Each number is 128 + 32 x the weight over its row's rms, rounded and kept within 0 to 255. Layers, rows and columns count from 0. Numbers have three digits each. The size before them is the row's rms in percent of the matrix's.

# layer 4 MLP up, 320x128, rms 0.0718, rows 284-319, columns 0-127
109:184143119122156149099119129150106088042125122158126184095155179183149112124073137162128111074083123124129073105150164124129126132163083153170137106130159116093137143151170112122152158149079099132107160135127121121143146122162165182142123090133156119121097102090110112146133196131124084146112144110099143062113164132109137157182063142092082164134064129197139186113154130050029118135147
097:153108097134100101083122116128193112119127190107175160126130165140119104147096099111135105131173137083109093075178128139179081170135095126117118089119089129132124158128208118131105140150101134153133114152118194171147109119101135055121125128105118164059176168120121058134112148070159201150135120176138129137133116069167176149081176071140137103072165178175146163155126133108134189103119
097:124174148115142122106154139111131074119112164067091109129117135113122138127152097161140077174143102128170133126106176155141175130105128166199152084144121140098146096085106138084105132122162189187083069137106101078109140104153170087108157106113135103156152065169182140069122144129142180112113138140141174076122115104058199126093093142152103176171166128129152091206122183146089151160107
092:070061153067156160105179143078171047109125164128154139125111114152179160081135139144084170100101111128122141133168115130135096081115135127166139046103164104130171158086092116145156089124038112104114214178121132095147126133151109117100149149128149113137074115086116130112117082104088153158184140108087122122125151122154132106173154131083130142134159127114081174163092141127176173094170
120:190082167134088184131082130130158138158061119136161118144081076166158147108191128108122082137112132136106172152139137150131126124117147129131123187115150182166141173098136094157114119139136075139143131154168098106092122129085070164109202193142159160140070125068108140125159167145136082131086077155132090105185071088111114171085135126122165130173174131140107084093116114121158183074140
097:101110150110144108149171150112118136110125170133128100131135156134130080214120167127157135072099160107136104160101148077139128080145071068131125137140092168063154095100134105108122132127194090069131168205127154101069123126174188113049109100133168143135133083094147158160135157128108123124171083161164086189128146131138129110075173124078120156106166088070111113084109116121093156089136
093:101074167140123045123139096172167207086130134123143141146168110141083160136157195185122121055055165107121084109109111127114110076112067094077109125108152103172181117174114118169105150142141141082079090115102109122133088080146152147087147143146110097150188088110186133164146087138112075141131170126130155146091092133119095122111127144125128101183090100179108111152158100106102133117109
112:124112141103118123096171155131131125104119092113092149168210089139101120072097106167172130131139139131154155103098201094120151097113128099124088127159216110060117146176141105139108117119137082123134121103146124112098162134127140184126223115151119152128155182161137188163138183077163155130097089100133067106061157102138107150088100145157124193127145166128116142107080126111148151202161
098:098105099162149097097084144102147130108141134124145067122074104103128138160120114107175108102170097082171141159173154175149171161134100059162119106094111120121160091129134190178114098145149084177148144130112129153152147154095117078161189115176089117073172163052169081097133115092132188156165130120098113140137113090162133128177165150156117165126107114079106114093112178131200064100137
096:069121130179109088094147155132124116121122187178092106083209187105138149175122124156183104134112126116156124117122108120071125127080175097104135149159186115082078150087076128130117129123099071096131111103161093166119197101139141125155094125127101142169090149190144171131165149164106086110076134103173161119089184167102130114111120061131139120150129048062166135112155127142122132098131
089:074124151126141101096149203086112115150155133114104145139179173176146121119090132141133158102096091125132134193127127128169137140195108114147148118163181122069119209080136137049098016134169106161144119097104149070062173133113135104108106117097129157124118141141168116142141114091127144075091168130140060143160154120081127108119145101153133149161053151133084098102149121107133156149136
079:136128124166099137205157117117128118186136174173108083147080139090180125138106098179137161120188073133090106092106181053107176157103205115120127180127134151138130164122150148104076115129143128080158168145128177109129125179139130104138092129075128167065106112117146154110119104136135108179119160090040160097114126177129158154132105113158094083127099115087093122103189114141111095132076
101:108160128108135114166084187143101119155114087172093151122119140132171077152121171152052118095144142157159100167141116113136127180108125118184110114102148135076136149141117126113087094129130153094147124164139139178085112123126147051125094102056092092157111117157089138088107157100110134110115084163125149165152087106108091100129203110115140155063185149148148104121156109066143083245140
086:147125150083104131122084138128156148112179074084120184127172087095125146063154149098099085169134133183137112128160166144112173178092146170164135116151209102134122142167139166137144186178135181165084175167137142110124155148123103097151139151075070160091144084107108134094105098127120144147154074093149141124184124186134163088105153141131115163120107104159155140199123116089127116206086
104:087078120105109114144091086133114114119100112135112209139121078116167171143101134091113134094073153133150109145119168153130089164190084152128128145131167151219155134157112183118157123121139121170101124092076133140154089153134137110083155113135199123167073196194064128120165139125134134174083150126124086127085128205160143108161152083123132146137165152172089118083148127176102112167161
096:118114123084124175141140161112120159092145146110119131121075097125151159083102076112176154154131182170139119094140103173099143123114117091189171102148126195109163094104093148128144089126119114078145126091111100181109102074081131080138162108059082077117086164135130106068072147124120152180124122169046103119120092169167140142128087113176119087107123153060130109152134135062134139171170
100:158144153190116114127176109161161091165150136122119147152165081136177089092101121112136131100144169119161085105106167164137148116144087111117169077159124080118137120171135097140101123109112151187076209166171086161086082163103147152133150145135140108090083123072129130089093088143067120187093121081162161140130148172080108157131169149134137155128123149168118115141130085092012128138168
110:128088131190110149165158135116160172074131139128136092156138114144145164126121133092128131103127166159100119063120131115143161135171132097119158106121131079138099099056137134138142134189146113127126114222167127126077108094099109156099064127080139119109187070091143130116120137127125199080103146143090149137107116146088116064023158165146186177163134094077131140088094167096170129111143
098:124142104101131123165098162129093025140081140173123140138189157120089180110098144056085156110208123117146147070096227164113168147153154128147164133128107124090140094118099079093133136122097121152122122121154151094052120113147089113181150113138168138158103093082146099109111116097125084169149109077119117081111118099116103119120128162147101153126115091197144102146128093113104108192085
109:183122103120192133145073140148104174106135107124072120116094055143180139176151116120128127159127151148113103128116124080113134083136184143158160119099154120178160098139128182128141162155108132135134144108127120085106160133113127131087151093184077142132091153134152112166135106108073210065084116146163196127109083159150102209117125134092174065207142118142179153120081090121086108136122
104:158187137103149131110166102105120124156075136151144124157102108173152174149103124098159121119173093167144130112138127137110122196138137151123154132114144122151103104113160162119192083187161117177105124087095151112128079149092143129115097221161140161078183205146143103151097088146162137109162163191031139118137145122148135075186096114153095168181109090104099149135115128099169097082138
099:155144176127106161093190109144123126102143130051131123125066125148067140090115131111141083111123118060180104146139144152120130180108136190170138165151183132104147129139086162131132108100189135115181157126134104130113147140180130162158186122095151134095167104133170095170179090126145086101174106124121090092146134088038072138141144125133115186078137100146108135165110123209092118168161
095:162186142109063116158108127085151145116127099050138151098159130123100105109103132036131154144080104149149147103128205201135123135122092117130174176132094130131138179164156086139106155083119112129155149057059131099159139167072094133085114099142113143158132173139106111141121202115127105122091113106113085119127108108162125181131163109162133141180181137091104151177117107062159085144124
092:092218159207117143097086181104165131150116135148096094169118145120122142147193142126108095110135081087137125203164092158140121113144109122132105160127135126128121162139140137187106107124106070084101100132062138126171158070090164131172164160152186179100154137137054117061143109115139169147161105077151101167085108119110104131135140135106132135139095123176189156177131142125176165105154
099:092136180110164173079098183133112175110126097139100141124131055137079126112081169140167127200104097141114134145135194109137107094190169142097133124191109118113110071116123124113138135157136148146089118164073156124143141154125124172148102144195077076148086147120092172119123105099154086082105097098193104129153148136111069157095150117110150154141130148154155169146164075147197174071126
098:140106141099197144088097128134085101112171129131094104106071130129146120167067150115137065124192109156138107127128120124157116055141089112116070173134193148179128170159165171165105127113103143118167077181120134061121128086186135128130142094151094086133125197112092096119131122091097115078096128079100129118161115153111062155141129189158153152088174141148180197115153131105123140108118
095:151158158159141156124076159102133157136086071121131056114075132106130137175143119147101111093129123098100108154162097152143131144172073086162086187120154184189111171176129084133138125111146129139089163104077116120194141136140115099143105109078169111119178147145116112163079172130106121226116151173125066104113144051136078162111132153112074127105153106155136067130141121174161119149142
083:116124119127089142097163130134150122060138097091123162089138187174155060143088116145096124092105076116142117126128126093081112111200084146089131097141165133132024053147143166201109102130154089101133133130149123089100139128127103166096104163158157124160135083052121163089055135109146104086120118122115169137133106109095121070191155097110144122129122133123180121157143086112073094127151
099:119057099080131103103142090133134106089150128156100123205131112080142136127160156154092127107116116066094107143136085193154141105202190092125160158126138166134114157110154122084127097132153160118137126170154107073150118170167099127122124168160092177114130078164083091105082144135098086184065174164184184086144129152133209137076177159106099162128152133106142151150132112107149122143140
093:100131152154167131162108137102121217146110090145149088173159165083118139127101130126098122116193111134094144072110162123130156105127125102081175177113164152131109136143153135109097132115125049089105112145120174140165081160128172164094081125208127128171110051140110150099164097159089113144127117144083114107160045136108115105165058141126147168151077092108186134067141121135133087169128
115:172114081049188107108093159115086139159118133155149069166138114153063093139158126141168089132180110158101127135109137098089150115066102112147122119131160130166142144140129151115118147139128142074189085093148083066162154145156125114176152103160104140046075180175160114127126201140084129128088162105129133111105164094109102188128109065161107097190094121137125139148122131119169103162166
102:075109146142152115120129098124166134129203124107059115179185102176088116089103155128115148109156149121131077126115164136157133145151117135180146135125193114179091095094132134135117152132103098092156148138156057119139175078144123167123145137148129108123086081111135081079159103098074179107104057167132115114117095105095127080146132165213145140186088090142060143129138099115192185111131
110:170148190114137107075119131146190103156124128092081130159131157162074227079168154145126117150100153083105125147162130145190178095117144169176107125156123141139144087105105137138090104125126145143148087162137169124144118159161114093099158179157164149102197131100127123147182179060094131200157162115148098143155157134145152138055146141120145113084146096125141044132134130112112121075154
087:186176099124168146129148163113116135085096083115124170152156150141141101128047131105102109135173125138150133138064139134098146098152174138124163141108160140103167114144119093130169086148128096097119126097171156202068223122104069157129143117111157074145148172132124116107116127146100161091176062088173135104097076164103083122085125087084110118128120091149120074110130182172185117159100
103:155163140182174123150184129151135143081115075151133155105161140118145095110181134163133148136104130102081173149185177119180170163137227121111139158147077124138145155138148161137191157119098089103097136060160145139159103139116086136117068176072191107126085142089142164100103132110096130141171133146127128097127128114130073200073121109168078130132089122149102092114086163124126092074145
084:095162145168072142145157078100089146118131099126134071151087142154113148143088208186131134069158131128142092135125113094105211119116106116128104108128164125114107086190084101136136121103097066138144166119115155144146134143115137158146190121121109109139104143072107155214137178191074124108115129146132088107183095156094074154107110110177090148111104116140198185078119134134086102164117
# layer 4 MLP down (transposed), 320x128, rms 0.0719, rows 284-319, columns 0-127
104:055170129169106115185157183100122166128133134089124104127121085116130181154166169067062108122178175157087124070089107109174126145156161049169119190097102093074120130087129166134126082118113135123147139112145101182118141170149082158129131139106095115148141064125165112071154103143149124112152155153123171128155148152132150162125165092128156126099110163090130151075104156174102113107204
093:099139109143210167163173127117145099133163057165077138152168084144104076099144117103172132117122169154151128135119118158120077097157163153175160178125167113183129073134087136175133139152179187114107138123091110097124147127142115134113073089171130109138098123159062170129098102192132120105110103132089110150059118124069100113148108167135152165137147121101093210135078095165139091101088
090:101101133168156184117177082114111150076157096154175140143127160146104113174106122114121196133143114141098089109121091131134096132196141082096099191103141160166093178154121132151137124141126058092145141176120140138149110144116128157169154117188153165145134178121135098192147145128178128152147144171088105115142160100179068115118107141078158120033125149151156185108179056102160094124138
095:159165128098079097120113094171108212182104091109155076171125110129054128148131138143129139105100109097149049077107155187093142179101153161070157121115089192116084138144086161081103117110148134123172048116098141171093170159094147138159111090119134079124102114116134158125148191126137127079118142135177103143196085162109087103126118150125131115125122161127115114082156086113108134166104
115:072165081129120106145176101156087126111179097140097114104136110096110103073138148130165129149121084058134177091148148109130115113111132134080093088102120073086159095141143146056099114124167154091096162084103104159107139190128229134139100052126096137149143149103109114103137145117129132152195088147087151070104154153174097118151101188150095112164134179148095174083131144117102124105160
100:134140129167138143101138099175127105191135107157115102145091118168155176099128106115150102121126144160112170160152100160096153155149126135113099115103117116169169171143132120173171104128092172126112114126127117056152141131102075148166162167124082089110115186144096125098115117117114092185017131134147117092128140080166143096201038160155114099152124161195181126108170149141143066174087
093:120153152187175206149128151126106067121144045172172124137113148060092124223145107136147154123131118086151155097147137094135183222128132121101137134148088117123092139087110108118151077105119116147141141099166177141111150152096091137153104129092144143096110148164062140114081138123163199123101116143145147101111180089126155112095138082164150147101165110108115167070087149076132131096136
109:089197108128175144108070128086136142157096132092118091107088153100071164187137166107099172103115111166094103159146154173141124090135116117090124108095120196170147159117107115057146151108161141093166096151129175091146115077115146018137079130127117111129140093133139087134079130157094094138117132176079102139149089140168134132193105154125136113112107147118089113090123132149058089121193
103:152200148105109142156150106159115139121133101132169182079102155172138140100161101124116164125104156152074157130076120092091069124120161164084171096158121174149135133116114093052103171083094153082137099115121109135088161112125126191134088131069129165145054126183114167134130158128113099116134098121125121148105163221105124128161155161106123109203087156193131098139147081153078139162120
093:149104096088117158155114147112116140133172085062110175161072092177151121073093099121059101168166121140129139101130179102157107164162064146105107132143108107167160131158199156163183130088148196132107118143136185145182046176161093138133122117143123143105154099109090098131082126081137158148178164164094112170127078105115167092143094173122122139161149151192101110145110157157140118129135
095:160143123155123171114095141151141174145134084159137124117088091092143118110137115151132162158127144080090139073109097134112113120134092175127101132130093125195084102129135156161116165148085120059150136105184049255207088135158128132152148091112110113143139062117139077096110104203145090151176106081120184115142111133118103130126152122153101093126173086126132151142173138131134093120159
080:138128134108171139061081128126154088075100143055113132126174139123052087094161191105113128137113162164193116174165094129104042150164106142177153146142088156130133145109138140153122133156157092125042145086134212150132166082167140138145150115131119055195134131150068135132163135141133145111124161148139103138119104076093092125150103156094147150128117120142143098152098117109163178150165
100:092113068140097146118201102124095115117148162078097130153142125068113137106117125097124157161131112142071186139156123145148105109146097150081084107179129126146128104120104112100160123141143159085120149134091116118186132153131140143102140212169126127081132165081152127176176100114154120148173091125083119148160177176092173161130111122168174087234140102130078130132107212167087158095136
093:127153127182181159147142111158071103120125121144122127137151153106149079172140091164121086091125084077126099154095090085114102090157145068124105100133058104172093165104102115125127091072109114109207140102163106164125127108117184187062117114118161146159132140122127163168147106088176167128148140166110134151106134082103148132111151147133169100149145125048122152056106104109098132025132
093:144160098101130152138145155099114165090168181102143057123111106144091100132159139143151141132188149132086148096166102103058140136128135123136117138082130067054112132088144057124131102107133120079144144134220136128093140129077101106147118156122061152144143110060163105135135155131162097104131136118150179127168152056093065202144120184155097132151119151068110171134104132109075157110133
100:106105145168143125121145123128108112163131081162136180198195126132170165130111170092135097091133049094115094136173174060173116121130048123112107139148141098133128140103119135105160122170118183170151112128115158114129126187142132167140190156137167155145160118178109123142172128150143119123123166076204087145132134121167177085088135120190148151110112127194155149141142121126121100029105
104:134138095113135129183145117155113117113122136124149106139080186116079131154112145165098119194137145132120133147193152109137141127133214134170124153105175127143126110062102112098132125117146109129160128054104157129158148126166195089147064149107124091199186129202115157131170177133154124105060174150147080114082111155168156118110082077167141155147130132046141122142118139114124059110092
111:140180190140154148113104079160162119091085162113124131071187123098101159106126113189164128140129071153109180183117135094107106143153151159162127126125145214076163039119148122116073134171193132128134066096114133136134134106135108072153223156158090120131091140134117136078153130096104127160115142150143128117129126157135153144106109075152156168101099099158092107097101143137140092184169
100:149156110195110170123219122095164165144159129140125092177111085102164084130139095172140128156098140085174097125190112093171099119106099121123076164130112147174179105140173142114130130153102108100118126166072096171149148156091142135084139165122104136113104173143110166112196143145132150098133179125165113244158137165113139147128131088096104096127130148061110157113167145136163116071163
110:081063136104120090106177129103180077136142133131166152124148111113075148083148118162158185153165114132112112132118160082163141172128122097109109215110083104147106148156098107092104075126053106114139182092190142150128104086154127125121074178101117073142153106078125124085126112120156076139144121063168133102143122103171139104108130117116150133043141182044102125131124154120129174146128
107:057107136149123133142106184090116134101106119114128153140164146074090148121100143126115103129178145098151086097144202122125132094105096149079114185171115127131114154149175108138047115053134166154126073160115119140127164109118124172180136105095072155138093076115149060146112101112177065108107142147179105114114108065082115131098170156059184081182140110113129101088105128148112144153127
099:115128085144124100231098134090120120155140159144116136126210144117198114188124146090153152110089059176094139125144154161163145094142100081086094082142139093179094194150178161108081167110125170175107135126160146114171144109125074114174113121182108100110100142104148153152072138122129132158125082172174105157138138102159140096103096136149164079095101112162146102149167099075135122107129
088:071093107115207183071152139168116106115149121150073148111108142070136091161128171182121113057141192137128087141087103081110148099113139104125146092136161105129119081101103176121131122155111190132117063166195162130139143137110112148172123125116083119091118040122111179152162054161146189120160128125151111088089149101102132111139115106092082121134123087137144127062150150136105150141124
093:202080095101149108159164051180105118111152101111170169135116119165109077145037130144174163207123130179139137120102121124131152189097130125136171123121160068106087097128137114096148112149156177167146109142149163115104114173156126077078103097112114082176141106139157169146110173166109070159113130160124144105177137146136153186153120115133149116100147085100101165083089125075114129149085
103:114089043156179086187079101090147063155162165138151104155146176143188123172151138095112113123134167111154127122117116171154121197088131116117113111099122157127156169103124127138096114119110126135165091113186143113142104177147086166097162120087147181152185148127123149173113143121120157168128125156071170143119110145162159110111056150127080136139130162119123085064082174209123153178147
101:120157140167053122119164138148156159153141131142164160159172086095142117078144086151143159131070145120145144182123137147155141165130164142134185111131091137050157061104121086115158155113137126125123154135149111190120125125068099117130111151133101170152100114130126190116122153156177144168175151152139109124079109053118201129090115033122140096154086125132082091179115121142168080196132
101:126099138086094137131146088184117171091131181151121127165141098162141157086110169140092139199115117091126179069144126151107099148101185126150184131164108106083131120142094049140082170106084089094146121120128165150075120131113077117148122165085166112143129105145145155141106168079197099145102063142069144110127155160142162151133187113087158150140110088079186174134127149087121147089091
096:164123117122166121144118150145129133198105148157127059110152107111107174145155119156202140172108170104097158108131126168184144080127160119161135077141096139112255161119158080064149194183122125093123078150123136145123137110134128074142181083105164097108121153177113073128200117148141141148161130127152121080120117154135109162105104169154123153124122171096103108129117125114129140112183
103:167140114179123141178099175105142152154098135157178112117103171130071144172102074109105134143143066218131112137079116131139151166110088199125116131151165117147179136113156138116100120126063069103097164087179107182120127119077100081138131134073162110131103136047136097156157084168158144102157149066139141160160106170109079135125127090188116100114088153114103105121162121111119104162147
096:147141085133074116043111074096108091132145161100166143122140098153104110154116172149113124138108125115140116159160159158110139255141123099149100116168115133102078140109181055139134156113163133166069145133158102150171158099122066141133101157059089143156139130138112090142128146097094116125093143102105174143127111100119116204098129073140148130163181191083132157170143140081147146106111
108:127130160090127205081098065110146162130156133096136140103038123141169168041111118149117109129130180123087091127132139142115155153102145180144157121131162121101131156070101140193090177082115112192081105111122080129103102116138146138151126123081077104154179038187107075148133107130152101141119088128165130122125089157148182120124101164119086093140169155106151126161142100092138139122169
098:163171157075052159134103151128107122102090136183182116072028140084144122124204071124135055148161129105151141154138109131113154135105155149093138104111154111114142200091093158124119108134102101139140134133077173098143085184115144155121120112142131119160155148136130154201116125107162079154098154160120084151119138148115146144137128071045087164136125187082157083133104158128101149138123
100:079106067140112170132119104153069105116094125135159139092148128095113038179058112127157122134150116156152117094149104100090117123156112096140090102059111152115112171155076114088164119128165130116097185075107081084117120104128133159150114088092076131155098087163139110109061101171145096072164120144130196111071133103131053135131135166121132158187094101141111185141113103123120091126092
088:099089113136090100145182171131116131182122172172171081121098064106157160165183113135168118142081123116174105085141055109130064149135116113158110105190089082182096098115073131143105160131191161105154152115109080087141025133182131133119113132167144149115121118174142177116114090143175118139106178152093127128143088139135166122175163111149165140135127125120159154161117135073123098118161
104:105110156098117107080023124131181194173122149130121148175092134192111122130067103081117095104130087147126083096129133166110106109103072108147123106152166122105117139135106107133107152135115173180142131150110118157076097120118156099131155103161143138104097135164069088136134110165144117094118151099112117141161130207153164068133204147078184104084134161100141149127134136114139186213167
090:178107072129142096157127149112149150145125155167127122131141117122182124112191096132161072178052107107143157144130143176116167095143188108091086151152060103105155161130182132145079113126128168103131111075087135174141146135121146133067101130098136110148169124134180159083195102082136119127185144122117157107124149095167154128129148092143114114214142093135071107224159139130116150082107
# layer 4 MLP gate, 320x128, rms 0.0715, rows 285-319, columns 0-127
088:123099158168160095168148164108146155147095153094168209081125159083057140133091149134196099126122189174128134155150143170179161095148151085090118091116097159074148088148127131119127063113119105074082123052182172168117117118108078132136117128127122102150110085152184082157121112128181128081119146096097150102114138130167153135085161112092084141174121055111117110135169106121147133113137
094:150138091111168083081128171138139116164125134157081101157136126073150152099155101067168084139120113108164148138089104109150105162053109149166112114134125116153112106116108103063127179106062131123039139096118104114096158102145168058098118158080143110146138100191111162077139123116153092130151102059170113124117103135132191138145114102098104149140151108057175116191098142184171146154122
094:118064160117156151111141117130029083112092135165160102143153119146123150135139122158147147126193048109097197120180112092158077134124134142095161089126123150143149081130133102159134107182116147094159144140121165157223105176118096127136125164084156167139142088140140133134056126123082164161099110148131084174114113115124172197118116156140160134182083110095118154192116117115178098117098
126:167118132122144098121126121187090143192116135124151165142169148165179177085102139099121112185140101173133057111088105110200144155125114110093101110121101113124139099138095097094121127103102154110165148109165069116095159117113194114130077142110103121130160137068068143181151151083154111060076087153104069142136118128151139118160086086126180150111103140122220111112119121075161124147188
098:130146137076165129091140131098194163090117173162121078089174131140180105203169137123121044161122129093162151130100151114140105130100121090108066128055208133049130112148157097083085157120157098129152129151118100169132161133159133133116099142149126162059172132097153134109123123113097112102131083120133101121098126177112060157066195147087151159084090087139137144136113119132143100132139
093:123119183139160136110138108123132115161133125193110135109080083069144141140117103112117106178151132081108149148124073063108117194125184161180159095130162104047127162171165077143137090166164145183094133152171100112156181138064101116115115097102187115149157151135108107163126078107118190125118145160095172095148160127159161168133184178100115166143118102140092119070130144095131100105086
103:145135172149140073138099130159126130098143121131119089137151171154106137113126128066125072178170138120135099107063106134124125153090083128123102140105142114147140089181181183089129125095176102153115098098082155173136087114139101117146102145200129141071162177138119103156131187164141161158105178081139115146047101153099090118207098097161185144114046149125164188148118113103110117167110
102:116127154117169150133154130125103129148149123119170169144112155198100131154111103075148139109098121157122151078085099087097109173156143151077131137154209157150095133139103134121074116146067145161128107097122099094183128093101119131095098098076164134113132162205123151160125144139161167146141083115093089182147199173153103149163186181095181140168088101086140074175109136143113199142149
095:131074113126082124105092126145159100111156151089064142087113097165152124163094128125091090180135177121127107112098150161127122152186108156147148149132124113136155170136146142178178138081179175146093098115134134131178118148124152083097128110180115126147147143086093051124094146056102185150155188165085189174126129089110167106187120132114115119138184119163100175187067099099127110101084
096:176156176176165160132105103154121174160137194142086156099102078131104131110113142157113162208116085151121113073193175196167125171137171172128163150153136117152125159140163141126128166129145119077122064100166144180185129178184154110137121107122109114163110094111100109078114044186153150115144115082113151152088171124135124114103122091148107094127150092157119173111096138107179129119094
080:139146099079133163132157138097119141155133149112071098152084138109189109138088093112134118068113079130107142157111111061174142128112165134143128115159126187151152128163150150101095181082177176123188160151128154129123134168093115137161144082177121126080150134090143156080109058121103124147165154145090125173123086110185116104131202095073089100114181084114126157194118143174092066115156
092:146074186094137137169159162145108134075122178145180106110163171162153102214112089136151163143125151088132074116089111165133121093144190132175168137115129115138144125109134096158090108120184075148171107084133116145081125159123214126115136103104139168144133109128098132095073120106134086093063110136134106102088114057128087068117143182089146131113127132161182139101192088097098147115124
081:132105197140082135158071098131130100122123143141130123126092096159095106100152167102135123144145146200121177114126144180126119187140107110129086181097202149120167118170131169167123145168096203161047125108108114140106155134126075111167176115112075135136033107128151101065108102122150111147124135150082122143161162186123088100148117120172106157112114146161111198150136145114181131175102
097:139040177132124080102119136119106127110092122142151092058120177119149158143064105080175085135144109104190111132082153101173126113143134116113100136194172201154160054135152191113114102143136131164114144152113160131142095120172090061148138110124156140098162141157098128145117134175098170141154093153114110164058168139141109102187138111141132115097119113178153122134192087181165112157128
100:117151143164122173162123145128051117140088140170135099139142118183159214105103193120156133136056074124149127135152176135175069097100136100084152115094089125139207103171162156091188164224109128109148188156131154114110116124133135172183115150121115150116136162088119141143084081103144126113124103147188120099120102074096098107078122100168077113155104137124145137121141114118151154135106
104:155180159078113112102132181130134158168142139144089150117099166150118172143131099096141119149073146125155117117152132196141100104142179175093140150130164123101113134076131132105208108099132165147178100098197175117165117100146140126101123150101116116185073126145145166135069108113092102075087177138138091076108136198118067119144074094112164170136075078073135187131155139134152095162135
124:137114165125153130081126159186148151081110139087192164100139096149139207078155099183146085201130152103123136146144123090164100175143154143195179135135161132147175068141168122122116087161185087125105125107134138157137103063137126080120123118168077152142145091162097134096127094128098121113124137158146163120150135128102117117099125063165159201083075107148110136075108172129190131151086
096:096148121146162179132131126119146124151142095146141166111126060192124114095123081180185124084113149083158158134193113168139092104127079081158099161093127172156098160099199142138114111126096124085143085104045144140163141155122154162100118134133141117161123150175114132075157177104121106108164201148121167173200034117121166140143114140120119139162101175134067149124146142136166119161124
108:220142090106113106129077142140106171154113069176134116143118163150081056113061079099112075135122113156121143116094107165147132197094083136135113104091207123135154202089158153160107098092169160154180106147067111121134074106116081125117172099128160146107114149134126104059154128139128106153085099127079131097143138138088125102127089156191108130108088086135114130128132126156098099165126
110:118111117121101187151150128151142062136101089138127117048180142080060173124125123150134058122150139118087113124148157158104180101104120119123110150186129098124155191090110089123103125125143138146153093152099090166082169101160099158129138093113138232148147112115131087142117180174098074107130107160176139147140108122090091142113198123099157076132114118114145112055089085166072123142122
100:128141182166131157119115152173160127121112150072148137161080117165165103134136112111116179102130158139146135079118070183131112121074123133156145179112191136093155058085117141076116099107115110114114138110132165125150121136168141132100046114161107134151174128157158115082133147085138092178150194152063137144165120029100156077190106141083106136092171074091124131083146121144142155139095
086:203146092094106091189097166106122110102154151140179132137123110198077078100124109103057129112120084057141099150097157161149097170120043122124129126147140100110086171086124102146082131150164152099150144121123168112172107146118112123098094091147108144119123093146065108126093156114092094182107154134089079136095136189109188114106100134138176099137118186116102182172085127155109119159099
091:104145096114145165116114181079112079166104153155146079160160124114117194091148132093125186113136076109103114181161155117147089090136142137050087119093145126108149114145103151139090115147077122148123145210035102070117105095119160123075143142140154145079073098129136128090128100071145135125126095124132142194117157158130144052074115105141152139134182137125107119180122119200105149118101
110:146153147178072072111160128099112173112128094140112138142090166113161108112149125154149102145064154197106124161136144082106161123137100160124172149100190127144113136135173111159115172111118089080149170144120113146124160093134144117110121076107116104125090114158135100081156089165107132103128086129140167087134183123140082172155174124153156092114173126110146134159151111000030084143084
100:178101089109212196146105127106136091118152069112119118114073149158127164172130182110111097137180098182128154107143083131107102122076108131130138146102147145231095174153108152170115085156149119121139112161077083120185151139163160146112145149105137100137123109116089100154113162130151125060082072134137121171144132163104102111163160181120155123087187172102162174089156161127128145121175
101:049133092133169088131135101071156144166121110141087125152187162088086132097173166130180118107102126172116170132161137148081169122102105146077094099127118127133138092195205142105131110182087206079160184145149087098150110147105157090148159128069165145099146134116142125130080131139159159099185124114121126141105111146143157061154089149175121053096140159109139114153087108151136097126145
092:113163120103105107122126164118110164059143113135135184091146142143126047111092162156082141061166108116122116137101104074088119141122086096069172139147151135118053151133093132195131055088131101114166191104137099102086110147170130191106089150117142120136168112078082141148055139187119124098099103091125143146088110124104169124132131127090179108127132094140198127144118094117068132144108
108:099132120150159147148114187123057204159128108178146118095162203094080106088142113139112127136101154156093123146166135174151164132097140111078103180138139097145179137138099120170132127107123115110109180109147118193121148154153133162082124148125132146083147110073112121133153108206107124118121139105203036118163169163129070107137118112150106129040086130140121109133154097134081128166188
101:073129077138161114099116151188125127122146096101076168157139081111114161133097174178138147135090054152088117136075157072126127064146148210109128111139159113109144146102153201068152148145080158129139152172175109105128155174162136150132119100146120127105127085092133171138129128098152079133117146136092181124120102154180148082150083100129186138173165170101105111117102126145181109065177
118:159085092045122125096085117120144134185141113146173089108052094141122126116110149104131105128104158107091142091166123171067160114053123154182153105128189152124161169148134104146097143073142170127150079176137108074094092155156169089112125127093107109110145090167100104070144153089123126186109070149139079169104152113133167162127089131108098117166175138174150136153131149105162101137191
103:146103147137119101114115108154113129160107124112185170138112155181090100113089168094188134116121207104101147139136085122125170146141206087169200135174100132127115097171164143122124166110170147108106123093090051075113130115092087122150173095122125118085098111179193166146114152112146116138132162110149085070173114096147135156148153147156149074090196182160162121132161175183128113116121
101:153156096085142156116069103115076115139085128152179072084068092089177097122104147076125152144166132131150124130177201133133113120117107144194177095121125123089178149112060143110174133103126090193118141115145070124149124149123150133142155069157126109150063105120139113135111156089120155178143057159157070157082105174145109151164151115084169089149116118075120110114102089106077134115143
090:200151098110144115180126157150068149071161161117103081079097136084090120187157116129095106083131114091144171086124149126101155133138107156129084095158123134134056130148150110150098128173155145112153178207117071188127128134198091098109137146102080102117130203106163079106151129101106166087114129113110105165114144124110168148118116110155129163163094164118145108184057149104186112140140
094:124160100145133125082102131163165103137080116156068143108051137152133100134070107111128063127150151116121085149106064183148095144134136129134137080151162134143116133116119184137065095129189162136052104097139104120206124134145154100111107063165138092167106157158154099118134103133120124122144073157053144120141081135106163069208122133124180120198110133125130084137115138114154126153181
094:080148108078157043060120154081155155105105148137162159099154149141117157177167123120159091172074140120066154169136152125149125068132156071139091133116087166098117092063224163155170093146151160096092110107158154135112126154123139124122090133120145103104173095151171102159094113112100131106152128126103161083139121111154155158148082104119167099183119178150144103204124108109140133098170